Weights of a small transformer language model: 4 heads of 128 (1 for keys and values).
Each number is 200 + 40 x the weight over the matrix's rms, rounded and kept within 0 to 999. Layers, rows and columns count from 0.

# layer 5 MLP gate, 1344x512, rms 0.286, rows 117-188, columns 96-127
271,232,178,204,208,154,218,207,180,243,205,171,197,202,202,168,317,228,122,234,225,165,267,163,187,192,160,176,194,136,266,193
149,293,203,184,155,170,135,265,199,210,182,180,180,167,243,163,157,157,250,265,170,191,258,178,202,226,191,247,277,110,209,219
222,281,211,209,262,201,255,255,234,221,171,208,185,209,230,195,254,185,153,220,145,298,217,221,182,203,168,200,257,210,181,188
223,221,128,201,147,268,129,248,235,225,196,237,148,240,209,220,240,176,201,140,239,177,222,132,175,197,184,217,229,165,248,233
172,213,243,176,182,256,176,230,150,156,172,188,195,266,146,221,257,220,137,139,174,190,220,129,165,183,236,193,215,176,218,203
188,310,148,170,157,201,176,218,212,200,199,148,150,268,102,238,171,264,240,264,162,226,156,176,207,193,202,194,239,192,206,278
256,215,179,142,266,213,257,164,208,214,178,149,207,203,153,200,235,198,246,230,231,214,228,192,205,214,144,196,196,192,197,193
296,266,158,197,131,204,143,191,182,128,214,248,203,233,209,214,224,187,185,128,112,220,205,190,176,192,223,209,242,142,186,169
235,141,251,245,181,193,149,161,178,168,232,214,218,150,285,192,185,248,155,189,170,167,250,147,178,207,152,136,180,159,232,257
212,250,133,59,274,243,196,168,222,137,224,183,155,228,143,193,249,227,129,216,164,203,202,264,153,100,157,167,195,221,176,167
165,267,166,252,224,144,214,209,237,213,271,154,258,195,199,205,248,186,223,132,162,179,198,273,126,291,182,208,195,235,182,125
245,188,195,229,236,264,141,188,175,179,168,206,212,168,243,172,166,219,177,222,203,195,242,164,224,232,188,220,220,212,191,228
268,252,152,235,284,234,225,192,142,199,190,174,185,243,232,222,169,191,231,198,231,171,313,195,247,228,206,268,246,165,259,202
220,215,231,209,262,199,186,262,163,186,198,242,161,223,286,233,173,208,134,233,198,174,304,152,182,131,62,277,248,170,263,185
169,274,248,170,214,234,181,174,180,166,181,203,237,191,195,203,126,292,199,221,198,166,164,175,226,219,203,202,216,211,170,175
87,207,146,122,170,236,200,239,164,164,224,122,208,136,157,223,179,146,264,185,261,205,272,139,160,209,240,135,195,156,166,198
196,225,247,194,200,173,213,231,170,155,265,223,225,158,147,220,181,158,179,181,251,250,181,206,183,233,201,210,294,198,201,232
222,253,258,188,180,150,194,255,177,188,258,271,229,202,147,259,163,247,163,167,214,268,141,163,182,167,228,193,175,173,207,175
226,203,162,173,188,197,190,239,199,201,216,201,221,116,263,143,189,204,237,229,219,197,210,226,182,198,136,204,196,206,202,188
210,189,230,239,199,222,233,203,207,213,216,193,127,175,147,162,244,200,190,186,198,187,82,124,198,184,93,203,218,157,254,110
224,231,201,233,170,231,217,165,271,244,176,177,185,183,174,208,183,192,224,227,250,186,203,163,228,189,178,208,231,143,126,214
97,215,155,189,199,232,240,186,160,319,203,140,205,176,219,270,205,263,167,154,176,238,159,169,207,258,236,201,242,212,108,195
174,213,226,229,209,258,171,285,219,212,275,190,215,188,179,138,216,151,185,215,281,131,201,158,214,222,230,206,200,166,214,235
134,204,184,298,222,206,204,258,268,260,170,282,171,234,205,236,190,208,153,194,246,219,201,193,240,219,153,215,255,196,196,149
192,156,210,257,194,198,196,183,140,233,213,195,208,240,147,158,207,123,169,136,237,244,185,201,239,204,198,222,211,174,217,173
252,229,154,221,167,210,154,236,170,195,177,128,219,250,195,211,121,293,236,276,224,180,206,234,178,199,141,161,224,115,198,224
258,142,172,109,110,93,173,236,201,219,209,169,141,205,245,185,165,183,291,141,107,272,200,231,217,184,201,198,167,206,228,227
216,189,179,294,198,311,177,167,137,214,185,175,202,122,246,257,167,227,282,211,240,172,175,157,258,225,157,221,189,190,169,239
240,246,243,182,245,201,243,197,209,240,248,226,185,284,177,183,152,196,167,196,227,156,211,151,235,84,187,166,212,115,171,168
179,210,311,162,128,146,190,146,229,163,168,233,207,240,181,163,240,132,253,145,244,224,187,182,254,152,129,168,161,174,173,195
229,245,184,195,205,227,215,209,227,193,187,216,210,213,155,273,288,186,209,158,207,185,139,223,250,192,271,237,249,187,138,205
166,256,177,273,173,201,201,214,211,206,147,200,285,182,107,182,175,182,146,176,128,179,201,213,180,217,230,211,236,147,178,190
181,187,241,240,145,173,144,151,150,220,230,223,203,216,176,156,220,165,253,151,151,220,203,216,174,218,171,267,168,223,252,255
130,203,187,216,192,204,129,163,270,192,215,199,205,275,180,198,247,144,212,193,256,158,92,205,239,178,215,225,202,161,215,240
217,135,163,249,154,209,169,212,203,160,245,258,230,218,203,240,197,212,212,183,96,136,230,177,222,272,213,253,246,152,243,135
225,191,218,171,227,200,160,196,242,231,234,186,198,199,194,237,182,132,203,200,258,177,117,198,188,149,203,142,206,210,184,210
193,110,287,144,231,191,211,202,217,173,110,221,227,214,193,149,184,215,190,273,175,216,199,205,85,247,102,233,207,182,137,248
213,162,209,175,237,204,268,194,232,259,245,212,250,162,262,184,183,156,146,171,190,225,172,239,132,173,247,197,217,205,230,221
181,221,147,241,254,182,156,140,233,198,213,190,164,230,205,280,155,238,141,185,196,269,112,155,201,221,264,153,157,247,244,190
180,228,196,206,225,207,226,250,175,245,250,92,281,229,103,232,183,189,160,172,168,160,213,205,202,219,124,193,217,191,240,202
252,178,203,145,241,221,208,194,170,187,213,173,244,171,311,263,181,201,213,201,217,235,136,193,174,209,221,259,134,146,145,238
187,273,193,225,156,204,200,214,143,282,146,186,123,199,173,150,175,210,181,222,190,233,250,232,233,261,248,219,277,159,164,170
138,145,193,203,162,126,237,239,170,181,125,210,217,172,191,193,228,262,219,212,186,197,192,196,148,220,184,223,116,136,248,192
246,94,193,232,156,216,241,272,225,182,171,169,168,140,210,292,203,220,141,178,180,202,173,184,209,292,252,192,182,210,277,158
181,181,157,219,142,196,210,242,241,215,206,183,238,161,225,256,134,135,225,142,225,226,207,170,184,230,184,214,266,224,255,238
160,231,214,192,188,254,238,198,155,231,156,282,136,221,188,221,274,190,166,216,155,214,184,160,241,217,258,158,262,161,219,149
162,209,188,200,212,228,268,172,149,268,200,182,195,261,197,219,192,176,289,200,292,143,263,227,208,182,259,262,216,245,254,226
284,149,196,181,171,207,196,171,260,156,226,245,293,207,152,153,200,202,216,146,217,198,165,179,164,162,149,234,175,294,219,165
188,176,201,229,204,180,207,216,226,153,231,137,223,190,122,208,182,192,242,174,234,216,164,159,231,130,180,210,248,191,238,238
288,291,201,234,238,244,123,218,218,210,197,172,139,241,147,240,175,165,231,149,219,219,204,170,145,142,231,134,227,209,159,200
180,187,197,176,250,143,199,239,191,188,222,159,213,151,221,256,232,143,288,211,160,201,215,234,221,218,181,257,187,164,277,212
215,241,194,232,172,215,220,228,220,187,168,229,181,216,197,213,153,230,218,190,206,188,231,178,249,230,160,214,282,234,226,184
251,208,168,185,208,251,146,173,167,142,207,293,220,206,208,176,174,106,196,163,204,198,133,217,245,249,156,232,218,253,179,221
121,173,193,212,169,239,217,136,180,222,206,178,189,178,192,193,265,222,231,206,281,244,193,179,207,235,240,211,189,258,181,235
190,207,189,185,198,187,298,264,208,205,232,201,175,246,220,263,208,176,172,213,239,163,133,169,189,159,179,172,266,215,182,179
256,163,162,204,193,195,227,202,183,172,225,150,215,156,181,233,236,217,258,172,221,174,213,186,197,244,164,242,204,200,272,213
126,217,165,165,185,195,174,216,206,230,175,155,262,247,235,272,195,251,231,263,207,195,229,170,168,197,254,143,222,222,193,148
163,173,158,210,147,209,256,176,142,284,174,188,239,245,222,183,223,206,169,132,206,158,214,248,158,194,168,267,279,224,231,170
186,198,222,188,257,212,235,270,156,270,193,179,224,160,190,173,214,199,211,175,175,249,248,213,162,202,238,135,196,170,267,160
171,211,267,170,168,98,133,196,211,204,232,181,266,221,214,216,172,224,193,149,243,202,148,260,164,271,185,181,231,189,185,190
237,220,155,241,220,182,188,202,202,219,160,208,228,157,236,171,165,225,179,253,222,219,201,210,170,174,226,206,232,242,155,265
259,163,234,269,159,219,213,190,163,271,190,163,214,225,160,294,241,165,190,132,101,220,184,197,169,204,197,148,181,221,220,265
195,162,249,235,146,179,179,240,164,237,130,190,136,250,198,188,193,227,259,277,166,195,321,141,150,172,178,187,226,248,221,218
257,167,226,207,218,215,200,200,284,146,156,223,223,183,202,202,192,182,258,211,152,222,179,216,215,159,225,232,168,175,217,170
161,131,239,276,205,178,165,265,217,209,166,175,219,265,257,152,180,204,270,174,221,243,209,198,202,212,234,340,181,196,224,240
212,178,179,262,187,206,223,154,199,284,128,245,221,274,255,161,144,166,255,231,182,219,125,196,209,225,208,222,201,220,256,158
260,203,261,250,208,200,266,207,167,225,160,185,193,161,269,229,213,181,161,158,214,238,300,228,226,250,199,199,240,155,191,217
201,228,185,164,174,131,168,212,188,234,210,223,226,278,187,168,208,305,221,201,243,232,233,197,103,179,170,163,201,222,230,218
229,243,216,193,225,178,240,217,235,173,194,240,202,180,198,172,203,206,180,258,276,156,220,263,279,230,166,201,226,166,148,204
180,227,111,216,179,175,192,171,112,242,207,155,246,264,212,220,229,128,165,230,168,176,207,240,229,206,263,149,107,167,202,199
205,252,194,199,226,204,225,204,286,291,226,183,154,198,246,228,220,137,187,188,196,174,255,209,195,203,240,167,161,142,233,199
183,204,158,179,244,163,99,174,219,248,228,287,196,174,244,236,144,139,193,273,145,195,217,165,130,192,242,254,179,206,183,152
# layer 5 MLP up, 1344x512, rms 0.301, rows 117-187, columns 96-127
219,168,181,173,149,188,163,215,129,150,156,264,179,165,178,117,277,223,181,232,259,194,141,194,217,163,146,241,187,173,146,204
244,236,182,104,185,202,147,236,258,234,190,221,308,209,146,190,210,217,221,287,143,202,218,188,209,212,205,269,229,252,188,136
164,139,192,281,234,243,189,197,157,200,248,169,187,195,208,233,182,182,202,178,242,185,195,189,213,128,262,174,224,205,108,188
214,183,209,161,260,190,144,212,226,229,289,243,131,181,164,244,122,309,205,216,186,205,203,124,195,159,197,142,198,172,253,207
218,144,236,198,194,145,215,209,206,190,143,168,214,331,180,231,185,187,118,214,148,145,276,158,130,201,231,161,199,234,191,224
164,208,206,180,243,172,175,196,155,188,159,200,183,246,161,208,196,198,172,162,105,173,144,199,345,182,170,226,229,220,184,258
199,241,239,235,206,237,229,214,225,248,216,179,152,118,232,157,188,194,156,207,161,248,234,197,234,179,211,267,146,211,199,210
207,192,157,230,194,155,176,224,142,180,252,155,219,197,241,242,197,150,254,153,228,218,227,228,151,213,163,271,286,185,160,220
196,276,170,244,246,303,185,225,215,149,131,240,203,203,183,142,223,201,160,187,269,220,180,194,178,182,244,191,260,175,179,186
178,207,224,180,172,284,155,230,209,181,153,237,261,187,218,272,181,258,208,207,238,223,187,200,199,195,175,228,239,186,302,219
205,188,169,197,236,213,196,229,254,227,175,149,250,224,228,143,216,140,202,127,201,231,252,266,169,209,172,130,233,195,214,142
182,240,194,205,210,223,170,231,240,194,261,248,187,163,236,154,249,246,255,238,223,250,220,124,226,278,199,278,165,216,287,194
113,233,197,204,225,164,247,220,214,198,203,242,230,248,161,178,186,272,201,182,216,180,267,173,200,225,304,192,273,170,230,202
123,315,231,177,195,155,208,173,195,233,203,206,234,156,236,185,163,181,207,225,262,172,169,226,158,200,191,170,153,205,196,154
225,227,271,220,227,232,151,167,223,259,181,186,263,213,234,153,167,163,257,231,125,206,99,140,251,205,236,155,255,178,209,179
169,169,270,143,177,227,235,191,212,205,232,258,223,180,126,232,189,212,92,253,178,310,189,244,131,222,209,157,234,204,200,156
147,151,162,234,184,136,248,226,240,161,260,204,162,208,209,231,203,176,204,149,232,175,216,215,141,210,247,177,152,217,238,195
215,181,143,221,207,130,232,198,249,216,170,210,280,221,119,134,224,238,151,193,229,164,207,221,212,200,194,183,234,236,163,158
188,261,147,204,173,282,143,211,170,191,229,199,210,243,233,133,180,238,206,213,169,212,159,261,212,249,225,203,204,267,202,191
142,206,253,246,201,246,205,233,203,200,251,222,170,211,210,151,164,231,177,165,279,200,164,130,199,190,141,243,197,143,214,222
202,206,198,186,193,225,197,172,215,151,163,176,241,196,189,196,175,201,221,222,184,217,186,233,226,235,161,220,183,236,217,136
228,182,205,166,210,245,164,153,230,153,151,163,212,169,251,196,154,127,157,113,183,164,290,240,225,177,227,253,215,232,217,222
274,222,229,150,153,162,180,189,164,177,158,285,238,177,267,293,232,206,164,196,212,159,211,245,192,270,176,210,182,200,179,153
159,133,223,262,177,153,187,213,208,246,161,242,229,207,229,140,259,207,267,157,169,169,219,209,218,188,215,277,247,279,184,214
224,211,190,236,162,139,230,167,185,190,233,194,231,182,213,162,124,163,213,222,183,177,201,203,240,218,215,261,186,116,232,130
217,199,197,185,197,205,182,176,181,312,186,183,220,236,195,207,122,229,149,164,251,153,277,188,200,242,203,165,242,165,235,262
184,229,183,217,189,156,147,237,225,284,223,185,181,246,173,209,222,143,218,200,193,178,282,206,257,217,251,223,244,215,201,208
134,160,196,202,198,174,195,148,154,292,152,169,177,211,204,192,250,167,250,140,228,162,210,145,266,223,224,183,198,228,262,216
238,198,185,162,264,229,201,130,196,203,198,175,213,117,239,197,111,241,123,189,249,237,232,205,238,269,246,188,263,194,189,216
200,191,210,133,203,214,157,223,147,285,156,198,241,156,197,210,165,203,231,177,206,205,149,142,295,220,237,165,183,151,206,188
211,183,163,175,197,251,245,233,271,134,191,219,253,192,134,180,217,249,254,220,203,177,176,117,248,204,172,254,306,132,128,179
205,156,178,152,234,218,186,254,216,185,246,216,123,240,269,172,194,160,229,164,178,175,283,170,241,251,211,131,164,261,210,213
237,151,197,155,203,128,222,134,213,183,255,174,190,200,196,194,173,270,256,213,259,214,237,223,198,185,247,202,170,182,217,211
215,177,224,227,219,230,187,233,286,211,159,253,225,120,217,140,192,181,254,139,266,146,156,161,187,179,238,247,143,264,167,166
178,254,204,189,202,224,301,199,163,206,110,161,154,236,147,156,169,181,219,209,163,286,207,289,189,174,198,195,225,222,200,189
155,251,216,240,156,191,286,143,138,192,198,222,231,216,182,218,231,213,225,219,240,211,139,231,190,209,188,209,136,224,251,150
231,264,209,230,155,188,146,162,181,147,243,116,213,228,142,259,205,122,260,190,189,170,185,235,224,118,238,125,195,175,270,181
228,242,167,262,253,153,265,175,228,219,183,209,204,143,225,221,172,219,230,168,204,280,199,155,136,233,242,278,175,122,205,208
170,142,213,209,187,159,214,260,199,244,162,194,162,159,239,165,206,205,171,155,208,169,258,181,246,190,151,280,139,235,167,200
292,210,225,225,219,240,242,224,190,189,162,231,189,108,162,204,203,193,263,200,211,247,290,135,276,197,228,268,193,204,174,179
220,229,168,277,319,266,185,235,237,175,169,199,163,197,244,211,207,218,256,177,112,209,275,210,226,197,217,159,232,259,101,188
201,149,263,207,157,238,225,198,203,110,181,205,166,232,160,156,265,247,209,166,194,175,190,193,217,145,269,145,234,156,201,204
103,182,181,224,215,172,224,125,202,210,152,180,249,259,206,120,262,235,250,194,175,240,207,147,209,124,175,273,161,225,185,147
110,238,213,110,217,188,222,220,191,170,224,152,228,215,240,119,171,167,227,149,194,218,258,234,210,107,196,204,209,236,121,282
142,235,244,174,195,211,99,142,249,230,188,255,282,246,279,170,203,164,242,175,186,135,214,203,227,207,258,226,223,181,269,186
186,206,224,254,171,252,134,211,186,178,176,191,176,163,203,194,204,245,206,268,182,163,231,173,159,181,207,187,209,236,153,144
166,115,229,177,237,253,209,209,185,259,214,225,243,171,190,240,235,212,143,240,212,227,222,222,255,205,152,176,173,198,247,215
188,226,225,217,168,251,136,218,176,238,193,187,259,264,259,216,246,204,191,257,267,203,185,206,255,255,181,203,234,242,189,164
169,87,247,225,204,176,160,183,234,190,178,140,193,165,194,214,243,186,227,216,223,138,173,221,230,218,150,165,175,220,247,222
166,219,161,195,229,238,211,164,230,181,284,105,195,248,187,191,147,233,134,96,214,160,238,194,166,187,190,170,206,234,188,188
125,159,209,171,206,197,326,245,252,219,237,196,210,228,287,240,217,198,220,176,206,185,231,232,271,227,287,179,234,217,167,240
162,215,112,187,271,258,186,209,266,244,158,118,199,217,192,141,207,173,212,217,217,154,215,142,200,229,264,240,192,162,187,194
119,220,217,199,154,139,252,284,207,129,108,208,201,243,153,175,179,255,196,169,200,215,243,151,192,74,146,149,191,219,259,258
214,171,222,183,186,199,167,157,217,262,205,133,170,229,189,224,152,182,164,156,143,181,235,220,129,204,217,281,169,218,159,192
278,175,198,259,248,233,168,85,220,239,180,210,164,169,183,237,191,98,178,162,111,284,225,191,206,208,194,219,174,184,149,103
300,266,188,176,198,198,187,249,145,134,215,232,238,235,183,177,175,175,166,192,199,208,179,183,146,219,165,191,273,243,256,153
202,309,259,265,291,139,204,171,260,226,198,177,176,178,204,211,228,203,197,189,248,181,240,213,224,174,202,214,178,254,190,233
243,224,204,189,190,173,222,144,188,182,221,105,165,266,151,207,173,171,190,197,236,177,248,195,144,167,171,191,246,145,194,181
143,230,247,223,173,145,173,147,261,138,256,149,120,208,171,275,201,221,203,205,218,248,217,179,219,228,134,217,167,167,217,243
217,229,213,215,237,222,172,232,199,162,168,245,164,176,197,176,254,223,227,175,221,118,208,280,147,211,133,185,196,232,109,182
80,266,232,200,185,189,207,215,174,178,192,255,149,183,192,134,242,194,187,216,182,255,187,198,185,211,147,195,160,223,109,113
214,218,207,167,105,254,176,193,224,211,198,209,145,184,240,207,203,82,251,242,214,187,243,242,181,183,218,146,178,208,180,202
198,193,109,137,201,155,192,254,176,241,174,123,100,235,161,259,160,250,157,192,251,225,271,249,269,109,234,206,145,239,213,98
209,177,208,217,164,159,224,224,127,86,174,166,202,182,196,193,184,172,183,196,221,136,179,224,241,260,206,234,140,132,269,249
167,206,238,185,242,220,172,197,184,246,234,131,174,130,218,255,226,190,239,169,176,228,242,207,176,207,164,191,216,259,203,201
222,228,176,219,195,141,246,218,230,104,151,200,196,240,182,287,233,201,162,201,192,197,246,209,190,231,224,232,177,194,164,174
135,192,241,251,211,147,208,192,211,208,133,216,222,199,139,241,168,217,219,211,149,224,202,203,178,179,163,242,241,188,238,218
242,168,170,160,182,214,251,271,187,227,202,216,227,158,199,167,179,194,139,267,254,254,215,166,264,172,192,206,213,180,134,214
199,116,148,177,142,245,220,209,240,234,255,206,173,201,222,223,286,162,184,155,227,251,249,244,214,239,209,241,236,207,228,191
160,262,205,229,235,145,239,181,174,176,173,314,205,232,140,174,216,223,206,111,162,202,187,210,238,178,176,244,195,168,256,148
142,209,247,163,216,203,212,157,272,278,223,130,146,154,242,181,218,184,171,177,214,253,231,164,169,237,226,175,189,210,227,175
# layer 5 MLP down (transposed), 1344x512, rms 0.211, rows 117-187, columns 96-127
164,221,245,189,231,164,185,201,117,132,157,231,224,204,174,167,219,152,222,190,205,216,238,168,210,154,194,270,100,200,160,156
286,271,131,185,143,159,174,277,221,276,291,162,223,222,259,157,150,151,294,161,159,190,269,283,233,197,218,163,154,181,195,222
237,175,232,261,176,242,199,248,125,189,209,205,216,127,255,218,261,164,195,227,189,173,176,268,273,189,264,235,162,200,178,215
138,132,196,259,216,191,163,176,167,207,163,198,163,156,159,104,127,204,243,140,183,255,205,158,232,178,236,188,185,235,228,164
247,180,170,198,217,230,240,166,131,188,207,221,215,230,220,196,213,262,211,241,218,239,176,189,212,178,176,156,149,190,237,177
208,166,200,122,165,227,217,189,140,234,228,199,170,183,268,174,219,173,180,173,231,208,265,199,151,272,193,143,211,156,194,203
67,202,221,187,242,247,171,259,227,119,263,179,170,192,161,160,162,177,82,247,159,220,169,281,210,181,230,186,265,199,189,243
203,276,255,155,229,187,246,173,170,152,224,173,207,249,169,227,204,173,168,150,163,217,162,178,176,214,203,159,195,157,198,244
177,227,170,194,187,262,197,193,166,190,168,101,220,230,181,162,197,249,208,209,233,149,148,246,189,192,204,178,193,186,181,199
130,157,133,217,157,232,134,225,191,204,149,180,167,255,204,218,225,171,166,212,249,176,112,188,174,178,165,205,208,195,219,185
220,213,153,217,249,244,198,175,167,204,155,175,220,194,166,131,259,275,217,198,238,182,160,245,274,210,113,223,184,137,251,188
315,223,223,103,199,175,207,109,223,200,180,199,117,210,207,219,188,161,180,210,237,177,233,238,228,150,233,257,164,242,260,172
268,285,230,150,200,189,123,173,209,247,189,170,222,231,272,220,219,199,167,158,170,219,165,199,146,211,222,126,244,241,195,249
228,169,193,184,210,223,273,220,215,222,214,248,191,170,193,166,213,151,150,195,283,270,169,167,175,194,187,277,174,201,166,213
237,150,172,247,177,240,139,188,214,176,171,211,168,186,144,212,228,146,214,178,196,208,157,205,252,239,225,144,227,195,173,246
260,205,153,143,266,218,153,211,203,203,227,220,255,189,233,183,287,200,198,212,220,312,171,263,208,167,153,174,168,140,184,168
181,209,171,210,175,207,204,180,227,191,113,216,199,212,178,105,126,178,120,196,197,222,202,188,164,216,134,154,215,206,208,192
272,198,234,178,213,252,185,132,159,228,172,153,223,172,237,118,196,153,256,182,215,238,210,188,195,301,143,173,225,193,141,85
188,200,229,227,215,175,179,143,195,226,192,237,232,224,193,194,222,192,177,206,189,240,212,246,297,234,266,229,172,183,254,127
147,192,260,264,214,195,193,212,166,201,222,201,213,205,157,179,187,176,172,207,244,182,132,137,185,221,238,206,211,184,226,168
225,200,179,149,211,161,198,229,236,245,191,177,189,265,209,209,219,166,164,188,188,180,218,216,222,181,213,180,174,180,254,181
167,215,222,243,214,158,207,220,239,227,183,260,233,244,212,220,186,179,281,225,178,164,174,195,232,191,207,110,229,178,183,178
149,225,176,168,220,180,218,202,219,200,146,248,260,162,181,188,185,208,213,288,203,171,216,229,222,114,120,186,204,209,219,253
208,278,193,234,188,193,189,224,262,211,217,164,225,190,194,228,165,186,225,176,192,180,197,174,256,176,235,217,214,228,154,223
242,191,291,205,192,218,109,231,163,188,295,254,188,220,232,207,131,227,204,176,211,192,200,247,176,327,159,212,238,222,190,213
173,147,204,175,231,161,203,230,212,233,196,216,159,165,186,201,259,165,168,248,225,252,141,277,168,264,130,194,193,265,267,261
170,206,176,194,216,309,178,198,178,138,122,179,178,179,225,156,172,184,210,202,131,152,157,186,207,194,253,292,212,198,281,275
129,241,195,172,191,189,203,151,196,205,172,216,212,190,257,129,216,189,239,205,200,153,215,220,208,248,167,147,122,210,223,186
166,214,129,196,202,129,170,133,185,162,258,220,238,195,280,207,245,169,253,102,184,172,185,249,228,252,166,203,237,277,223,204
264,146,226,231,219,156,202,137,205,210,227,144,157,254,221,217,214,176,204,208,153,163,191,185,159,229,220,161,177,173,262,149
175,167,196,216,173,186,222,135,230,173,157,255,206,221,260,237,215,233,235,226,251,173,192,164,236,245,185,217,157,193,217,217
164,215,184,226,189,159,238,179,186,172,256,145,204,146,183,172,180,195,135,182,139,183,159,217,219,123,301,226,190,178,246,223
159,160,248,152,195,270,176,230,184,198,196,121,187,164,105,222,247,203,203,151,243,247,238,209,241,168,186,205,231,244,249,251
155,222,220,135,225,162,168,201,160,205,126,225,215,255,296,184,240,198,227,187,232,181,160,122,150,226,175,209,207,198,131,246
192,117,239,206,175,152,273,218,205,169,190,248,189,196,149,184,193,196,157,250,180,217,245,272,170,174,181,165,229,153,108,122
149,234,170,241,205,187,184,208,260,257,196,157,190,220,152,241,254,221,178,209,217,192,314,217,221,229,247,138,231,191,194,193
167,194,229,226,171,256,213,135,174,235,200,164,189,216,232,293,132,270,195,187,185,155,194,216,250,177,264,153,221,283,214,250
191,219,252,241,138,240,131,202,119,194,132,206,174,209,162,169,231,229,170,174,180,216,191,256,154,204,149,233,179,180,297,245
200,211,165,213,198,205,257,233,208,192,163,224,197,122,222,239,262,266,195,177,209,257,191,251,245,161,203,189,178,243,220,174
193,256,227,121,149,153,210,178,256,231,337,212,211,142,200,203,132,214,218,126,203,186,192,245,202,186,231,207,180,172,220,212
249,254,197,254,221,216,151,251,204,184,185,238,202,240,173,213,242,228,137,249,185,283,218,186,213,188,159,187,231,179,241,175
195,176,226,184,210,189,233,253,183,109,153,202,243,149,292,215,179,189,178,207,159,197,154,217,157,210,245,173,212,217,212,179
203,222,123,119,183,213,139,181,195,203,228,184,202,162,133,161,201,227,219,216,229,222,246,189,228,181,189,231,188,233,231,175
170,278,130,163,170,200,145,169,203,170,277,211,209,188,204,110,187,111,232,165,193,223,188,175,242,196,146,258,231,202,215,262
187,152,166,242,186,220,195,204,277,161,152,178,178,239,192,195,258,125,117,208,187,142,271,184,183,201,226,212,153,224,196,188
221,199,196,226,225,128,150,198,231,200,215,175,189,178,179,143,243,225,266,176,234,217,269,206,173,164,279,182,153,211,248,221
179,166,226,163,206,205,121,176,199,196,173,309,218,183,269,297,198,237,133,169,250,221,218,157,236,183,217,222,181,140,192,252
208,129,166,196,194,266,171,177,159,193,216,204,179,152,241,186,190,222,239,198,266,248,279,211,192,214,185,165,184,202,221,195
199,197,220,169,252,164,143,332,194,152,226,225,189,179,247,223,191,169,241,186,198,149,171,186,183,185,208,172,179,174,134,153
173,182,225,187,240,192,163,207,201,212,221,213,320,188,153,207,256,193,265,172,218,117,193,146,239,229,230,231,198,151,187,207
249,294,213,141,189,211,187,175,199,221,213,174,175,150,183,199,242,228,249,189,238,225,166,200,178,103,271,221,190,247,187,188
213,222,202,231,209,209,172,281,208,256,192,152,157,216,160,110,205,145,212,223,150,198,203,144,138,167,250,179,196,176,168,246
178,261,210,168,111,202,142,214,183,155,159,205,254,317,196,131,189,248,203,236,199,186,245,155,239,213,180,205,228,198,191,193
203,191,185,131,125,256,205,202,198,223,158,215,237,145,244,112,191,143,266,221,129,157,225,154,252,123,162,182,215,242,160,204
199,157,117,155,224,223,191,187,225,207,234,211,179,172,189,162,221,177,208,248,154,265,175,126,200,222,242,210,174,210,188,189
286,230,187,274,171,112,174,161,253,181,226,152,173,207,183,227,162,194,216,192,230,207,243,251,143,207,228,121,214,207,235,169
184,180,117,237,195,241,178,225,244,205,257,195,163,188,205,265,144,169,253,177,230,180,217,236,225,192,271,198,227,228,103,176
130,127,176,222,157,179,158,260,199,195,198,133,183,142,150,232,226,188,157,160,194,258,153,122,189,240,181,179,190,266,104,131
164,237,248,152,216,209,214,145,210,256,155,172,138,203,198,197,220,201,213,265,229,277,102,153,249,231,133,264,289,174,197,210
172,158,226,174,181,126,158,226,161,222,143,126,234,227,167,206,217,181,191,206,174,183,186,217,165,213,272,138,248,224,232,154
220,130,199,156,135,214,160,235,222,187,194,183,260,254,245,218,197,202,145,208,217,192,167,191,285,251,228,215,186,149,239,191
205,152,193,172,201,216,106,281,174,268,281,223,186,186,180,174,181,184,203,152,188,234,204,207,209,255,222,242,200,170,200,141
196,184,198,192,280,292,178,223,242,144,202,113,236,169,229,274,149,224,167,237,174,215,193,244,200,224,255,95,196,257,152,255
226,178,235,236,237,249,152,201,226,154,137,221,227,180,211,154,199,217,225,237,155,314,138,159,183,157,183,246,244,236,125,157
118,206,171,197,184,275,264,202,182,275,217,184,179,257,196,148,200,226,254,220,139,163,229,227,160,113,165,181,192,239,191,164
230,215,245,192,186,219,269,148,187,126,226,179,196,217,196,247,178,150,192,154,254,167,188,221,154,211,192,57,216,220,174,171
152,232,155,255,198,267,235,174,234,259,215,160,182,182,199,141,209,212,191,174,137,178,172,166,269,181,171,256,186,192,239,218
149,220,205,150,177,201,195,180,172,219,146,242,206,256,186,173,214,177,175,178,249,206,234,144,140,182,243,275,320,185,198,161
201,173,242,220,208,201,116,191,140,161,227,215,142,216,212,185,208,189,173,182,172,195,286,214,194,221,192,222,192,231,180,202
276,166,166,177,220,241,156,173,158,220,272,187,215,173,173,222,201,221,194,117,179,218,182,177,238,179,90,135,205,190,187,147
216,214,217,150,179,128,203,119,175,206,209,240,171,210,133,194,184,271,224,180,261,220,196,175,259,299,166,155,163,223,185,187